Weights of a small GPT-style language model, trained from scratch on English Wikipedia.
Size: 11 layers, width 128, 3 heads of 64 (1 for keys and values), MLP 384 GeGLU, vocabulary 2048, 2.61M parameters.
Each number is 500 + 50 x the weight over its row's rms, rounded and kept within 0 to 999. Layers, rows and columns count from 0. Numbers have three digits each. The size before them is the row's rms in percent of the matrix's.

# layer 5 MLP up, 384x128, rms 0.0874, rows 12-83, columns 64-127
104:526511543433502504533463527460517465527495384430459500530461368492471529573517429547525434482451515472484452556544506488539614438582450591474552444550508487427461606453604512479483481488472466
098:505479469477430501552462466542554544513440465473502472517505452452509468548430480434512534521456585573504553476564538505559497524442476467472485599536520636529442514591491516509484555548441558
099:506489500466480476563504540556523435490594483445471457443470520463471548527431447477524530528485502547470483455492457505436448489654498516571492490520552467542484551601478505423498509503479421
104:560433440500459433545466469574491388545444479525501468555467473518506473415528490437467541530454505511542531475486504484575512570358448513475477422532446499576391544585528570558589528502543430
115:553504437431438524465497495426480557504492459383411497497486497603525605440523453407451403438439538474560535501523453415452556453458359504404475426474539507499448557431454543507520508548548548
125:461588512505534519462473475498546537440535467501436534403438514497530507524423597581512565479494508565497508472522533454534587481523467538434487566559500509512532523601571549565576565447514429
089:550482489485446478406528477524507503430559493551471472554608421486604510474454460516495531517505448483553477461483536421527443484490469524501463554563591522541580572532498549504521506559520538
100:493573532467536474471510583500510450518485471499556497441463472416593426517516531579497507522452492530429479485558468513412433529470552509459588446462560525538484457522547564432389480521537524
093:525550529382481495445593524509509472527587554545379513492498428526439530598461454474488491483495540442541512575493460474592531513395546503506537562547561516499567542543505536464507452462428503
102:513517556465544567425502489528453514527560467523387571528479525537462595556477507449526492521404540570437531524501581491526439553588519448551498499548498476474538511487553432515437525556462502
095:467588554508448493532454425481409619512459483579513431489436442553513442450500616542502451563474480511484468527468537515581430453505473494485498476488520483495447480478561542457528460488487435
093:475486423463577431495553578549411504470537499395536525495500508591516563476522577444504536544519553472516413537458482531403457440509449517399449564446512509442497577477551570439488376481572456
090:419538523436465459452538476514512524443445580531632452395499515525508477525546425474484474474440565581630487475518397497562520468526407464366470469472537499518504544451565541474455427486504585
107:440509486393533567483573577523513523552534463511568564480488455534448528425557534345513522446507486488409420631497527418474474426520537535448510496536599500520489482544513491473505534479505506
098:601527545566553573502490490491483489540503546557472553465523550525529528560500595472489533522514453523549436530543489558475423514612596548553505465506481471531536421555511453500430498487603457
094:503523530476446468460409479521538412487507437463465488524557417446457362479566487466565513508538514569495466599435469540523488534484510466487483432539511459487473546418401483568503612607512445
105:539546454603518473510588468551552536455517629511459539523618500540428501475546528440511560553525527526559485529463420572591494554543471441508483433496471515433523500501500509572556382479525584
091:550522528559474426523385453491547488467555540542525528555517476515518466513473451514585523488477503532473539539531577503491525410501589480444627462568524531508577528566591548561523440539485500
103:470584497512504541503516521472484492470438560532470582454445501513554541453561479453582485463491477471449559540547550451484492495524520485366524547590513433534471514547540502450503489507511507
097:445473535485552417545588513497576513405498508560554484506456540513480522597498548439498544528591536539503495563394493493540444584533542482474485543453538452417529558473505438558457474554471542
095:541535518468540542557486596455468566474479519414450433514458570532530378524438453625499497537471583547544457499484616523481502535453500522472502515516492474411586516449550419546481477444491544
099:401533476556418438499413476428461538541440417393537531505619507501559564466395486473472543544423500431521547509498463529417433485560551532500462552534427523483433478572539539497486528506510504
100:490499469522477509558496571647557511594482526512533475422504467534454505615458522500526487509469522523500544509448500500487481418520469526410459550553547483460441473530571563484421488552552610
094:572540500486450595477491529477476454477416507476562459540462523543479556549392489461510518516545538534609436594460552551556407482503441542457485471520420488456543481614533492373385501538499505
109:530449449470545448450556471484442583589503378463494544429418516561479441528496576517560540570495508445557451499548496494470513492421375445505509498511569558498512570518472492418534557511385446
092:500513484522547459563535465506598467532524464489488508566502498474531567529601476462441580472468517446525459417538426583501437445505517558400551477526555527524450469541451464610472386355476583
108:543455503521488486552517460519479587504421449560559553585521442574536539542584599573541511418524552512484535474450471476646497460485497578504484508599552480577442465538437531549487469576428538
101:556529450442511558501574538568411551517535554484472451491495482462426442486469478475553493628528538542483544495529527539528575483539463500608533446583508564519513464493576430454414480506514526
094:439494607561402440549519568452395594436506533605514494483476582542427480479473432553490481449471492547456490533457378447501576561506577439542556475501513453446479533495479533455429512505493540
101:459574478475471504512494461481507491482514458505585508493530433481601475474391421504487581426457565491506504431537477478498418417487453482537513462518496405465453524486461480535381571518466520
114:510463474375507442462460534517541504494560474531516505478483450489547531444493478538451484539561525459474576485473456619463501378583484492528468529575607460546543462477504443507501624565546518
097:450493392531508453436547412494496503449483418611511391475385522511481596460465514512510433423542507519615495557447568422526534499535469540520500523507492570557452477605481480542442551551500504
103:463454491467575462599579481500540492455519523602457502485532513450343574531519480506450448459470494469512471457547515513518523378539478548463561555515561509484454437421455422480617425420513553
097:410489481617550515495460493453493442483541490498417462512448528538525570445504477312516547499480458508507557411454476526546472517506523537584427478468523425561514553518475534523438410444515522
099:448492476532472509511455474508440478551496478512554510463448517544560431582585514399471455491541508509477428407470462449506377559439540505523530532484532446477638434414520486545494496536416543
093:531402448438580505510547444493446487527517421462472430440503427523440545505536437612611422403564507489481530484463608507458455592542566583502521433520482561521524420541576532509492438559420524
106:432538436481486403561459474476438439403548477545482458456443469594532526583571471448520507545375581546592548527514422535462562516513423543472468399526492475522505567515504525351458506481495462
110:603476566513532581517568455559556519430441534551570493636570486485503478448547577542562440457466559489414504478465529480501528512409581473488453509511496482488403473556427546449455512480550449
102:488548483477569564527431515487506500463458475429573589487488608554528542398576539481469491424526477437508503508457456494497528513525499430464493511484467509449506548533460482558436558505574562
103:473477466489434458488511475516537513440487453491467531490585500533585445607536486560498510564506445481482545526514566472539470478473456471485464551503459437538448600507432498536460503382477495
103:524496525556417466470467512507524518519515544502570594490447438537480518483503531546545540584552480516483517507453448581422434476517603463396459494489466493453536451559461408414432558502548469
096:477500581487459465525457535458436544426565500474443501563407437445422518477477526454524591547435522469589430526539406481554524492582493501458369490534552531533432530456457498389478532532445527
103:540458574559467395435517505549455430461549508536531460485431457509543455571526468491440502521520456455488578453497509463484615554555539535442521472502464527468445412544539514353483503529518501
093:437474466554524557463500481502521613506551519429523491496496475486546558409465419461454515581503505564588554450567539529449579422509555490535508478557538489425441475557454539516564500387474523
105:565534483486482421392493536481393475462504504453484536419511548560564472449539541511474490480478379467465488483489461513454475542560501455452566468464615437536461546411571532480505430543430492
105:568453500478543517474468478527512551528449582421487467459531467492509537429478480440528461514558448533528524393505529511474523517512581489473552497460537525544388465452624560456518573516490534
091:425546434532609435502500449567538518399416583481437499503435451496340533512524482481432468417546526554480571499480402477459502456546468475586499462508424505449444500472555519489481510525484529
095:469489535565449501508451481491521461530485571531449556486572516474504468468513500446544548556523560392417425537402474506497532426489570456500484528502545459559475429432530508489430521512471442
097:519561465523352423447506464534517496538547425508612511408442590389465422537518562467623493497521502573500518472426538416426466417472457451519594481455606455554494539490538462473527507488476544
108:528460478529514459557483481567540373609465463610423493535426516410531551517535422525468531555533481473500517536515501616496338499516519537555486429525446531558408541569483493530487473577548488
097:437506473494521448555504571461566452512462621598388533495452493485420519532523458484443505505473560429607437509494516518443455493620428476532500471490400495502512557470415539505591459403495421
094:550493505378485524541505405546507473510416545467444480530477594478469516517452533565583592570482478455542536514500467452499506412475472506456555486559506575483446519477567501471495439466493479
097:502532489484543428510432549461539490545495481464542522403561511475477617449532514524549473473545455479490509485497466541440458649453458588419504468470446575534642583501544474568501450541505480
102:455462493506552443521455411607494395575501524460521469462452540454512409498442513571554520513619483478517519546511510585419428460516410475405552570549532503499536395635554454466500484439493483
105:517552469499434445494541401455547473393432454540494465481533410528487467529453528517539562430528443478547487520475497466566564588492519497495532573549614478462520505487455534487601586587469492
095:536492477440467534552453436453547424458550487549518579448536591463517457568550510451436480488470459580486471477449385444474551473541573491508543540513516403500435560486525569562539518509562487
134:497475571538584481452477386415511500457499497503481561443476434474498492528439521540541582492567464482547468520429550481466441507469493517491469509478538516559646590499440365545582486472486414
100:528543554473470488509486437580449510500462550526542499516537523529483518409486505474529505490603580513445395530554479529586559474516503449417543561411482407487480476432569556559513418504499525
094:499468549525423433518565483496584567465462472510432420503549494457523496501460481497515569542545488537496614526530366511445521517527532498433406472506449476461510466478457508539562430405491546
097:449482559493433536403504503531473643486494558450465494510595399503504530553460418536504508532526471607499531536534504440485514535427453539418460509427492452542576548373480500526476548433528456
095:378530472465442485490525446469492426434512556502584448525547501473525439596573498498546504569504528553418429414524467504527469472480426528571454531470574547498560423460491506511439456556586489
119:506536483420532469466455504453411517457560545494425501495515451491525476507471563498600462489501437479541449469546464559532554468482499516469516415572487513431549552514493563468457659391516578
097:394504567421422420509430545515436473543460424444491556576527574469533538563495511547536629486501518486370578485500436449441540545598502531476459506518513454556473498503542562532428484537476602
097:534479414576457503576484591579462489365485518393578494440465435522462476483509494516499488466436434551581488493516512618414482454616487402486486555512527513472458439487419570469580439457525447
108:517491510479479479498501509525543511519461524488513516476497558529449485452482333535477552540493536577536466448443444526485475514544520421461421477474476640419478530473536507486537469502544570
092:491533532408484479452475353596496525485382460508569550462449560486494495447540538453489513459573519485465568416495467480594456493479497520534464439532539531498552505537486531544593524510474510
097:480406573584517472589519594568551451523574422502522536469438481537551505415501383460521514468517513528605531542515433469454503548437559527452464580531560521482558442471490522552608496509531529
089:588547406556468505532561563531504549598470514532537481485466448519503513464530473440534409501511509482389575567449532544567540525458459502457620587437580513503469486534437475450501432573535521
135:523484353512430572538508634550512496480443556461449424576454525480503503507485503450412492521500470525395503540472446529548536582565423489490454475385507535472528521527546495517490504479493562
097:518509512562493449478578494450446473487536485497393481446462555461461464568495553491455492495570574484400432511417482524509455379485465514517541628502535513516443519503541506514529501453427499
086:533449486502578537524558554423549561535491529530526483532374535471420448501574468466497510453456512550432483580471543390495444489433447485499489489427512342470511363527542451538570353541550441
094:601445480489622534487513573531538447552525460510478468477559507428518470483562548450536593531498520481539416561505500559557512478496493466526415503536467450519427502549466543524500609460591449
# layer 5 MLP down (transposed), 384x128, rms 0.105, rows 12-82, columns 64-127
103:560502535505510451467452550463491506476500489538488395482460571487552460554512487394507536486402557440465383414522462512478491476534584502498572561529484493450548450514453550494485516477413511
100:452561514453483536494505579585436440553434501555502505467593455507470509464550441507499456488533526543557385432468430485547522542478524514489618503532443489475449599418509497434491496498547498
095:497414519579550523583426529521467540498453601447502533534525509468479387473532471551434464547418555552489414469537533509479518418525446438451546516580504554450484468479519494470549545437450542
108:465436461518511533485598452530557381599541447532529469579446491548537568545547555441511499549582545540495450442444504477637449531456479545589506517525473486576413443555610600499514476486503534
111:596513465546482438504548503506534495468548486514523570562342507470356534472492514458510435542463498456469428451468531538483513450416564543467511407490557414570488581465430550518493509535483446
101:491510434534505427501504512619492484456510479529419500420370491569527534577476586448479570473470491496494585557529523720459466513494525450466478499536477526538495502489514513553485495515458500
088:424413477490413570477473554431481442488472544444515530541502535421454501533579564502489577501491598528554610608525503507483631510480566447442533500438416556485435518485499538496479535461475417
101:493553516517462548532427502515490491402466579476428465458525620530517570500569634411520470482487469536481591589471402429555466565518496510469489563463448540442524541509527486553520479503481419
094:487355521568464537471479568456526513515484510451540560525411509489466494495491481505484479450546510523517509471512494474454536514573572427428525450476419478516500537495523491484598558501554554
101:455578474589508404449572411458432527483506493567460532438504525464524473502563629477596417522543553500433430440516465449555528568530527513582533498576496544529619549506446438539482522443497518
092:556469477455452443470619481495510508507442518462476508512646588494530545568540393554462562520534530540456490452482449434495491478562525570433488512503491416462580518479493502484474540546504475
092:539486522513449519527476492476586560424584582556447411606496442561520480470558513452504482557438500540446606548412449442392467462536524574515492488504578498436509490523471540593517544487440561
093:413536507581465460545566488497467423498620497485460495473501418458536536531462454501503489506522572540576551512500446472429490491603501558504516569442457510558541580606531410481505442509416530
107:521616388504473415498399519561498541557409551546457520545523414540592542538456550480495511505471577548479469492449525508456450467520496479527432515391577486447447535464437471517513466525487504
099:433543457528571495456445518565619531518580379504491504560618534515521509485530551461520485420422477505441499520468441502521411471537468476563527524453584492540508439477520585576500413492570497
098:514508472517570506488643512458474574509466542496454561492501626530496645519466496545474480527394471477547542457632471525560491504537504432473559598431521502465543493566574486520607497405467552
107:524474473535548486604548518459569492601483484567528489521613543398492617469591501423544511483466464513509503622377503488587430554477483481571622501540441518450433553540541562481401509499486538
092:494526624482469508439576482478539452502473497456488415454489498555498573448545539470548454465457587478544484432520480507381538524487468576482484482505390423523386468502413535473469610467435451
103:460562430543434473444488529551566619536496572523458555495467564411602492455601551508493510459448560448490447448519523509552586538511384503596447535591509431444545481522573491536375527486507499
100:463576423518452438435490509436635482491535466533432493442575479515519494471493428557548450445436509543476454432532566461608572475554497498484503464531443486468498454581496501459520573414571429
099:501467453476537436487524464484465499435440418463482494501467508461574410434512510507561529560463452438575518469465501522572562461481511507514509497533489492595470542486391533529505488476417476
106:442514458505546515482531508490464507469521432528558436536549452457559500466475459419440443540542467518521492556470532432468518501536472431542461430487528550486598483538570600399397542475518478
099:489513508420450589442493455454513559510555471480598505601558486527454429555562475506498492482363470624475487535544475571532579400531444563538555454528538482481480482547501587493479529468490393
096:468471475591488454562561447544514630487534519496557523552513476623491523447620529497495538480492503479455429409526431453492515475524624491593390538492514490566403529450570493518607434490487552
108:516547508530504521620486437499487498487502582566423537578483443454471516467460507525411491512524456498476573444531436500490519570521593491525508478451531516435524574474546526572532508397557476
092:562500448465514516523504491522451432529448530486504536519508505444455373565379420521591455481561470499474481522525476479594573390447413470561490481469532512512537545472534530438478478517553526
099:443459484498502547472546428486516534430474508506544479561436565514471488518527519573505514468523526571454500435497456459519513577440472504473487460392418527443449493488494511537508526456561580
102:419575487444537548470437469500490520489446457461454627480541574479494517499500529517476454442527489530505487549496499593444553455495535540504393519488507497517484549489542498471454537473434511
094:574510484467457578503517494533515442567454497482520521371503536516538621528477550462480377520523456549551440470525458518484448380462489515524466533540552489528551439525535411579456447492507565
095:485487516498535545527519464431549442497535522492522473546472472468485588480431508474537484452523496494541467466544510288541579522496480534524477501484465474506506470544472476459496517545506459
108:562462492541530490502514456518471517439501502514511533421572451421490429533553494512534591535411453463481518468499481525456536407547573484629593500504546566523487552395550463528348517431480505
095:432551540529491513502354499598483518503411528458411535536541532550612466366461474410493573474472552450498564550507490529474604538484594492467555384488502459479492504437506522476448453482499502
099:436415515426508521516443577484499457544489472513465560534444505499500498481462538597520555519384471458480583498516416520546577504440515535479503458470537486405420582424438571459508442481574574
098:530435524446433506442448594567488486531522572588555487497535505517591393471434504504441503514503472431489455568555485518464515380584400583585520500564487430469584447512512515509599492533558497
103:478484443505507525511480478451524559452488533567581501495527551442494478447532645505389538481513494618479533467505542402496516421485503474443400546392452519491555537508536496586518436435567521
093:510475520509454472515464522602591476501507512504452492557572601470524537447494534428380505490395509535497507486535479440501536443548450563483480557406527459546475540575516473399462577456542569
100:579562586441512528471456419487463455476544478558516489479472469466500558610516449504560421453491512433459459497555451524512506501562484454464511427512457550547463579477452651480506493536599489
101:523498545575466485509497517497468568400531551422554420499500514498413534445571514613491520459499496515546443551475452539547549493536560549423496576468437594561521519490525466443408579565565506
102:458474569495464560483487477497494626461562554471484541510500453526494495467563457483401458509492386497444480513530555478527449500486541530476512505454489410565448491461495450413538526558440457
107:542471473493488485517457620453558561430572515578491539605531491541500447549580480509456441528497442439422499387522532569491483478498509480583473505466514493458461467588567450492466451556458523
098:434481445545496517469466523415405487509488482535488486453505483591500512523638540607523562487520430441543494391445526450522483507481541542508460461500502473520526448410468454485460525420606493
097:507375479477485471480454590497524440496480511511525508441564430415503436548385479512490488541499454509491441414578597527513465461479433503512506437555516527605450568586533490539505551492394471
103:506464518413480562555428467568436490550456567489469439518543615540435521538471425600554540558427463528478480422509582492457551453543549538454586460479445526526552571517514416624489479491451398
088:448545475433599457541539469538478456515399444547501477565459523596473386552535464538548541514427486425398518421464539466555513561559564498586441524516438526539492508528463442491451557536492486
105:470445532540491479383488486533489487446481510444523503461497593488515438500539537587519503382410471476537456530517519549474490503396536422397522541478516563459502527541512500474514484549470459
104:469418556438472506605443512448487450435486590443442515532461480537485438517490461497521464484504553538533559537527527551611520526385422536494482527496480561533494511510489493584379560537531583
093:452381566496451468503425572538506509506520506558495468513545536560509453471465516491438474516526500468508553430518496463603495531466552525467438550554559548506624486576481550505412463546537459
095:438529458496492460541561536568565564485463435516482482502525463498467583553495540540443439495481457533494668464540464454604464524546418561546392523502457567506538517486605518498500513463543547
095:470455511456531455447574468448581556404513488532420404504553561482501483510470510496517480468518507442611512549436443457554516622456428491528464505523503625492470473476403496500450470539449569
103:492486457443606518548532501455504405456534510486451527597365451503498523465449502494595566472578515468468423533576559469561423517586537553505465464520459523473475450504474593487539543513438500
094:532529470561414387539538454453433507549653444418562527534497444501524443370591422484512443579500429513521475482540498481473494490626457455497518568476412473496410489517568476525562516443412555
098:437573508447374485468531494475440436477588439515398507574475431468502497526627474535513517441415542469511485511530440535473407536436468557479465511444471469561450569522415443523538501532443530
100:490437529533511571493505580661554479503499547455511554551453514488461560539517495493492478555585523480499401537601584492539462511554500483480499496529357491554477444457499508474467384515463487
102:525484486522545471544573414456453466565556540504560525564478497455528534378451478584529554556530472515534522441495533555492513463471537534459458557472424566536525458525510564483583429535485514
102:485480603416468485503515502558483489493568444475520420528517508533507575530592520608445533557458468485552436544426499425525506551525477518496560540483473570501467439463559446374407467583561413
097:520508499559487509520452494464476538433435510471497498471457445441547513511557483503541597488444474467475540561464552421439558580458476532470460453579510517456598501419364470549489499512454537
137:492432512560499426487506512422477520529483526590571502478493454547532410444507487529473512537498505520538402497443556600519476486422501561575520429460525448599540444553389507578525504532458387
095:525460557511482500508522478544473537510550419412555493497521486440524525488543495547544545540498482550568488502556424526439538492584483531407561462605554579640615460603493540480459513437493468
094:526556532426515559547452532419342459527520440507423530501408493545503455571465522498472466419487518610519507527558513452523513473492457414443526567555523426519449471556500461370500519467551511
091:457470505536485512631485554437466418475559554498478531375530444496518448397498533479488544503508490475594564527447551531541514530470465471468518546499499535540471531484424460529526484571529553
098:501541527548514543534596502530510548471484494508440505510531504456525603311491600460465517482413513459379507547523478479462463469503570555529473542498491511549467481576532575450501405484480501
118:492488561477531562435502533537483534572561556505562450552522521410502573522489520501565517443460440462472321483513356509462462472585522539544517457529595498463481507520416624486532524472505468
094:511502522491553533477542488459457578410440494540451401442539524474486532526498550514483452501488531439580428480462424599537587464459554454543474507486465507439492516454583400418583470489471435
095:447483478442532530480537429472488504596516467565521455501512450529542496553482480532456560475521445363524551501526496461550620471480554545470551509434487495493610586561559530472436480503543561
107:490506599505542530517491557511569444541458555532473602519534511380539539442441457544541550512495466489478515542536495541504525447522567430445561555553518460508420501518505467460395479488486522
097:575525552440553500480562514631455582465547541482493404592494483478472480586556439572394548505370543512503434464483529527412579527477462502477487441492495456524524493461543408455492432479478495
096:494487524437485526412458538466654471529568566540472421535513500532435397470537467539479564505520581502406583550467530559533552421527427505521596526515525450530465553506478511496532449533512484
091:553457493525495556514449552524498403453545525505532506531428493537464426469475451538444523465468501486610512501415493705508427497513483567512494425485556469486574475467460487563473494516528475
111:460511488533566524508515554530531491454522593591432531545449558524458554503499532447488485493549507555407451440435413546543569515493380448445501485492435456458488420488504522436462527482529450
099:538508463498470394450455558518508556483523479519559548518498467601455441585560413438462544532521477466545493406588503499441433611487529537466423431509511465466531551516454598464440526555507456
088:445469522518466461492424485424461447528491454471586476424560498539490539432363522499417475504557446407552475490512477573469529535473470499533459496501533545531513542491459534512481595525437500
# layer 5 MLP gate, 384x128, rms 0.0866, rows 13-83, columns 64-127
102:511523506495499551491579432490366547455469532458435447493511480528514501585441558475505518534459543600483534414525389462531510493525514511580504434526481486475572566500441539486606482459566539
102:522522520596430487564468493446509515462541589528562579557513522527491395493533514497481515513492587433523488598528387500532561422566518548499508501500573510525503453415555487488578498463439624
116:407540474510440496477441519453471653475539554437528578500504543433495492476489500551589493557516533488487447503499468465407531479543515470496449507482544498437618485354485375440473481474529504
109:487388456522506590593542549474530483454557514512464495548506525498395577497452420486516559517460460494524470416523429470545422496417541578544486514502535580451514499517542513475452537543417450
108:512481627432446607532464503527493456494462456463492567588524508506450487461501440482472458463574553547556479398596449465513494417546475458661513460493524443550479513599439487505502477488529561
099:521521570572424451468364514484453476494387605527457534498522451568568559541550507606491486539453482505503523509538547475497468528535503495534530530484500499562455532483455555478524532558495530
102:481526496449598504483531517547462504424520533517456585534455442357540504511389518473514485558480528518477490455490510396489507486416457554529466412441542479548412569420508589511570502408527596
098:490490569512509453532516518484524485560378409535433515601571485467420448642495499503486534448507432538516557494484452527535496506542453549452495428528583509518531501497486589402473507521524490
101:449506451483517425580497426562606511456521449581422585568574488493459548487495474513555472562513553480417617465459478540528564517439474510505472471503545502566493497465518493554572599568603560
095:476492479532477468536393500480493520517497599512508573551528495544521503511563458524541489488486462525449628621484500507488562673550552437548458546553442466553439470482564584521496520609455543
096:513536496473506562408508477516492464560503471535478497466446542400512483511478488586453452564560614472526531510476540525536516575509443462533539439521488409620404504554505506551450534510432443
096:454492532526499440458461460527497511433395519550501564558541411429502492564439490512524603546460418525405470461560474504544495599408552478562514535477525535526507473476478644497464574510549451
101:474486526384520541526563427486478432484453455489579514565366535538488444492401464514486427483527492488468490506564569472574439514517414523516407528511567470550603533593539528509602497407429490
095:478585524520401519513480530499499519471509554485432429477484467452403497548389506502430505594543449462480545584433441482439480484469425462560484415574458526506415559472433511465446655522531466
096:503573546516471551422486467459534530485435586522501495444518461515532528468472572537437473477471453433470559523576468454497578518556467475527525477518401403425511568462515579454509417491534546
111:442471458428486550549489393539520536503506481534535470480550508454499488586444483481639552473520462493601415511508523484564462510524484632494624503614555528462505514528510527489441543473474459
099:558552484536474485446375578492491560424459529527607469474537442539579481619402515479456532566473510516431575580449522472578450614491461509541499455469506565520462577489546512450532490473491487
098:510398522546568497491523480468517398539380537463503533542488496455459548522452445451557571577608429601451531498552383446522466504489486544538514472517461498554458448550559532479601458488497519
105:517422573540539518466533488487508455558562498519399544555472505426487488483414516536549491626513571460494517572492504491445384555531514558487555455480510485612537466454469497567542539353560468
100:450538557472512526462516521499466530566535494478475465477495511557470586623452578557524480436444618538544530544463564510519507492569439546524560540541461519491531621536453462502489601506546531
104:456424505523546542575440504539509481496451481532430565474400593532429607533504490447583571547539545448502519424544522488509494404501457554502521458525509525478463573448526468478560532469539506
104:457492469369441576471572533530595507513482433487480512542511457452588495535494491574535443475507523430438547500473533513519501516484410537472519506436537404595486543472445451503549504470546424
099:448463511497433431426478472523389519538503480465411531474468514517480470596536561608554487495500471528434474510561475449608544507512550526429465443527571543456474578429609545468558636496562556
108:490439435482432534446585454476464564359518490529447465555513533523514574500525517479466493565471439542401501522586458559441489483448586476519544516458561464589478511470512509506505498525461582
096:497499545450464516492410553503409458581536497468495625472504521512444487575485507535569519563543520551462547573676454430481530480534498503459464457462522491448610496435556437518460542523555515
106:527464564549471437445460489480408569560583459487426440566579536459444501471518373469428474557559549433489495489499409448482535570503514504519546505439484534440499500445422519432493488528553478
101:589573492396529450490518436505551464425495627453440552503550588436469456522487602553573451489524489483439505557556545435505593534476547519544565472471578493570551523587492497540522577357447411
097:468486507468518427501513539460455510493474552436448538535451493552489502472446436496493439493605480569603478474463505472506506468549465495582546496428494647526489476464568491425483462468525418
106:517409590507510472482531529587525556485545542479508512618537467477403554430462456476521470599564504511514561483623506545497543481531504545474411475566440501489487518478400437499567472465517484
105:516440497570597567573539494530605470545527478520512560507530552446503498503565457550563519512475567386444517503492466457479491485550508514533397566523503453481506496528491491570495410524468453
101:441401513495473517577523461483531432458547534482529541472535548458430508574580486535568510452578401535552548485565512338510489435555439507471491481498509532560509520587473593477530557555458521
099:487510487453514539492396512526565449605483409464574520527482533470494474414529490459583423473413502428534493437497493510578426531463461524504460522460469541405410502548438572566523467594481505
094:523446484456479470507415603501478470434456528597498517459433501519600423460443527459452474557432605439445501490534392440523507408524459510509474472529530530445572496468459518520408572437512503
095:554489507622494503513467485450475486529557457529575593600497444474435538446476466441501545525418523517534460493451519505450457463440459547580452549398509516399438551531426463522439476524406596
094:541461482569506509481504468599540409538553542461485489502524507489525432512545557394547457518395463494479502500504489452565525417525472483476537544403474458531481567398528448426506521454492510
106:547466547525581586447559441572575423648499449475559593495524458472502533522541558473494425486521539431435491570497509491578430478533459518548549510510581494459455563505458546525576517489467497
105:559486492537450553457539353562595455439498415564561507514446507451487528417437489506519463520503538439419496490534438421598522470525477541463494628480561421514454532478463470517473540444534524
100:527438527433429474581486512507466531575512558509492501543485460435544569432439402502522403540416500561475574461479459526529355641465494517507538576481486505546497539493492429438503458516559570
101:547446451514539581473493541520477468480501495554490518502540553503434444491550373505560462514480465518507521516569521550457403459525495515526417506538504536508478446592495447538500426559423481
104:513445483567393495475493569473438559412550556514515545476523539383519442540494527436523436552502514494517433541538426534533517518493413472483501586489585491501552598480457561451459538497426564
101:397388519441479514472570512588582503502525509521416541469468545436463410540535448485459493538577425461508450450535430516492482542439424513562521419498472465579503537573446500468536475452471514
099:542490605448543485561541483468496507439429474536443607488418507436538501504503460391497576481507534466540457395558471395460515506507478521480530632509635453485492483457475526396438515496515552
094:498518509430544472592502532525393490479394492502460524561460483547415524538417399579501481576558457467434512525471485427473492514562442396430500575518467458508457475524437502530468511549585496
104:483479587614471552435503473528506493444514512492383606560532506474509489455456434458457528544538499379432553491484549499550495484504520476532433436527546474443540520477446498508558508454449445
099:515465530547454545479347526605473430548473460483583522511474460445445464562454516511526601545515564467483488513615521532526463474468449477588475474560454556524438525515443541575481497472566566
097:486465565517522472482544541440502525429504506546403528537431498456504492473438533524483468550505580511470529472498482437504441510407580457468586430514420589441457474388491530452570526477449451
100:531446407498464484630439438438532485554499537426473578475536442428423523559397491512434461504468376469478523501548428543582427540536504454526478498466476575442517455510532523488587473529567573
092:570445408453498535526566453468563470532482422478477520492576589506504542475561543384544471436464509480490523533485503552441505536587457510539509519626467484463537426502556483479455482569477489
091:395481459495575440493528547534464497428510530432477538496390457433482511402455478460607595557498574511476506545579550465510559453524450508525522481524526455438555528456420564552433517456529560
090:421473494471359508463431464492461458503597468495613592479538572491471488503561510543575504514457507504406494429483494475519455442531527525462548499425420402496399503473546497554466521531462521
102:455494471421436610557463458430438427531485464485510445540458475497401453558563465514522429490536482431623500403514475483562467522478448489440529462501482463509504490487358512463512420636499493
097:476414534468506612494588439549526479526562525404476557595514516423426525556491449528449467507625528497481541514646506497512502455498479445561452455442408459495446539567464446439555538462492478
089:562421471466452492459569538517534497540481473535508496511536516455353492527492438542493481538580489549487507438536444487518454558450531568562495453496423657523530439472459457433589554446475445
099:468501541588604550576482469455575421461433446514547613504468530458499432544496478530478564526559466546493561492472515518502557594569442523566492559493521518587543504469459468531585569613442593
103:492505543482488501414440451481469507405491474500511503484559570454532404549548552520568526488471458495438515484530574477465643453508471513541509443551528471444482521419580547509543494514582499
097:499373533485420471556494500575533560519584402566531426520506474487465476434558431526574511554559511478443560478500411342531470580435497520557481616537497519533477573534475525431533557464511413
093:497473447466502431515482478514525528578443474508582460519439531505483533507452448568557461459435489469448538521476501535529480460444512490505456523432432442475442521482471470429496464547570514
102:522525428483412443549452499478537416536398439430505452471494536435497592542455535490440449544494526570564508538512469460512450479520588483503543617586497464509483479483474521571498503600536493
105:515490570414474514481501570388455456528475534474470475487415503507437556571523443565513479524520451502516485448501500425403591535533454551426446515504518510503567579501403508482460630515596457
091:535468590543508519491515541546478505607453554495617580502567522557516542478567558533556466501444477449464559562536457448536477450547496452499424488496567537423512470534528496498580468524563474
101:505468505506470509558600498529408468458473444548451496514453510467466527444499543452594565547515568456536478432529440464521480507522398555630463472527523489603506474473423503541482407434379501
101:469511493511455466571413518555545500490550480525540484492450598493470453560553570514555553486504468541548551485502443497476427540513539522462499522612554487525451549492485519608437549496437481
099:476465450512510551532531660414488417477572568551516534506501478540466491542560468456533597644436509566541532481620505499514467488403552480493470561521505494561544529452535521528539538505406502
098:444451507614611460493510517528457502534560520452555476511540483377566528641476504609469519532449539440504498500558456511521519503546523590550483489433462486451491481477453536514471440555513569
098:543487516464549543585432433414535513481549456550502534471546575420479531408483488494487437473516501447529531389514500469624521476415552526517551574490463519573457616477457508544521574523495498
096:496446531523483514491496524472490473529479460572447528527568500472501514507522545447477545451499554486502519456512420575550515573415464497581606515636578402499497529586578514404457424618481558
097:468457492481490572575524514509502525474465479463411464533558572486475513527512469526548527475476456489463516462483569479469450541537528530557495451529483621388510440558503554490435547418504477
112:468371530426542561561507508505544442532571485463480480549478551469421525456461432543570560495554486394505468487536373504569498540493474594495494461450564535504521513540541553454595460461500456
100:436529520410480525479493454508461494440434414517441454538583474413448482478449508533479448462473562426506503492557669463545474474480550534467513463496520513494489576514522504466475576514512530
089:543500438494564547501515484559485450520532456489521486519472393507507302562545490544461461500487498573482526509552535463543533525545507536508521560592437406535456540541464505460423454463503589
093:402535535429427513424533511614449555558603518478513566518546518460554529458540507504555548515519532564488476439539509501578511519617509559549487497408465572441432438462472518412605479487471547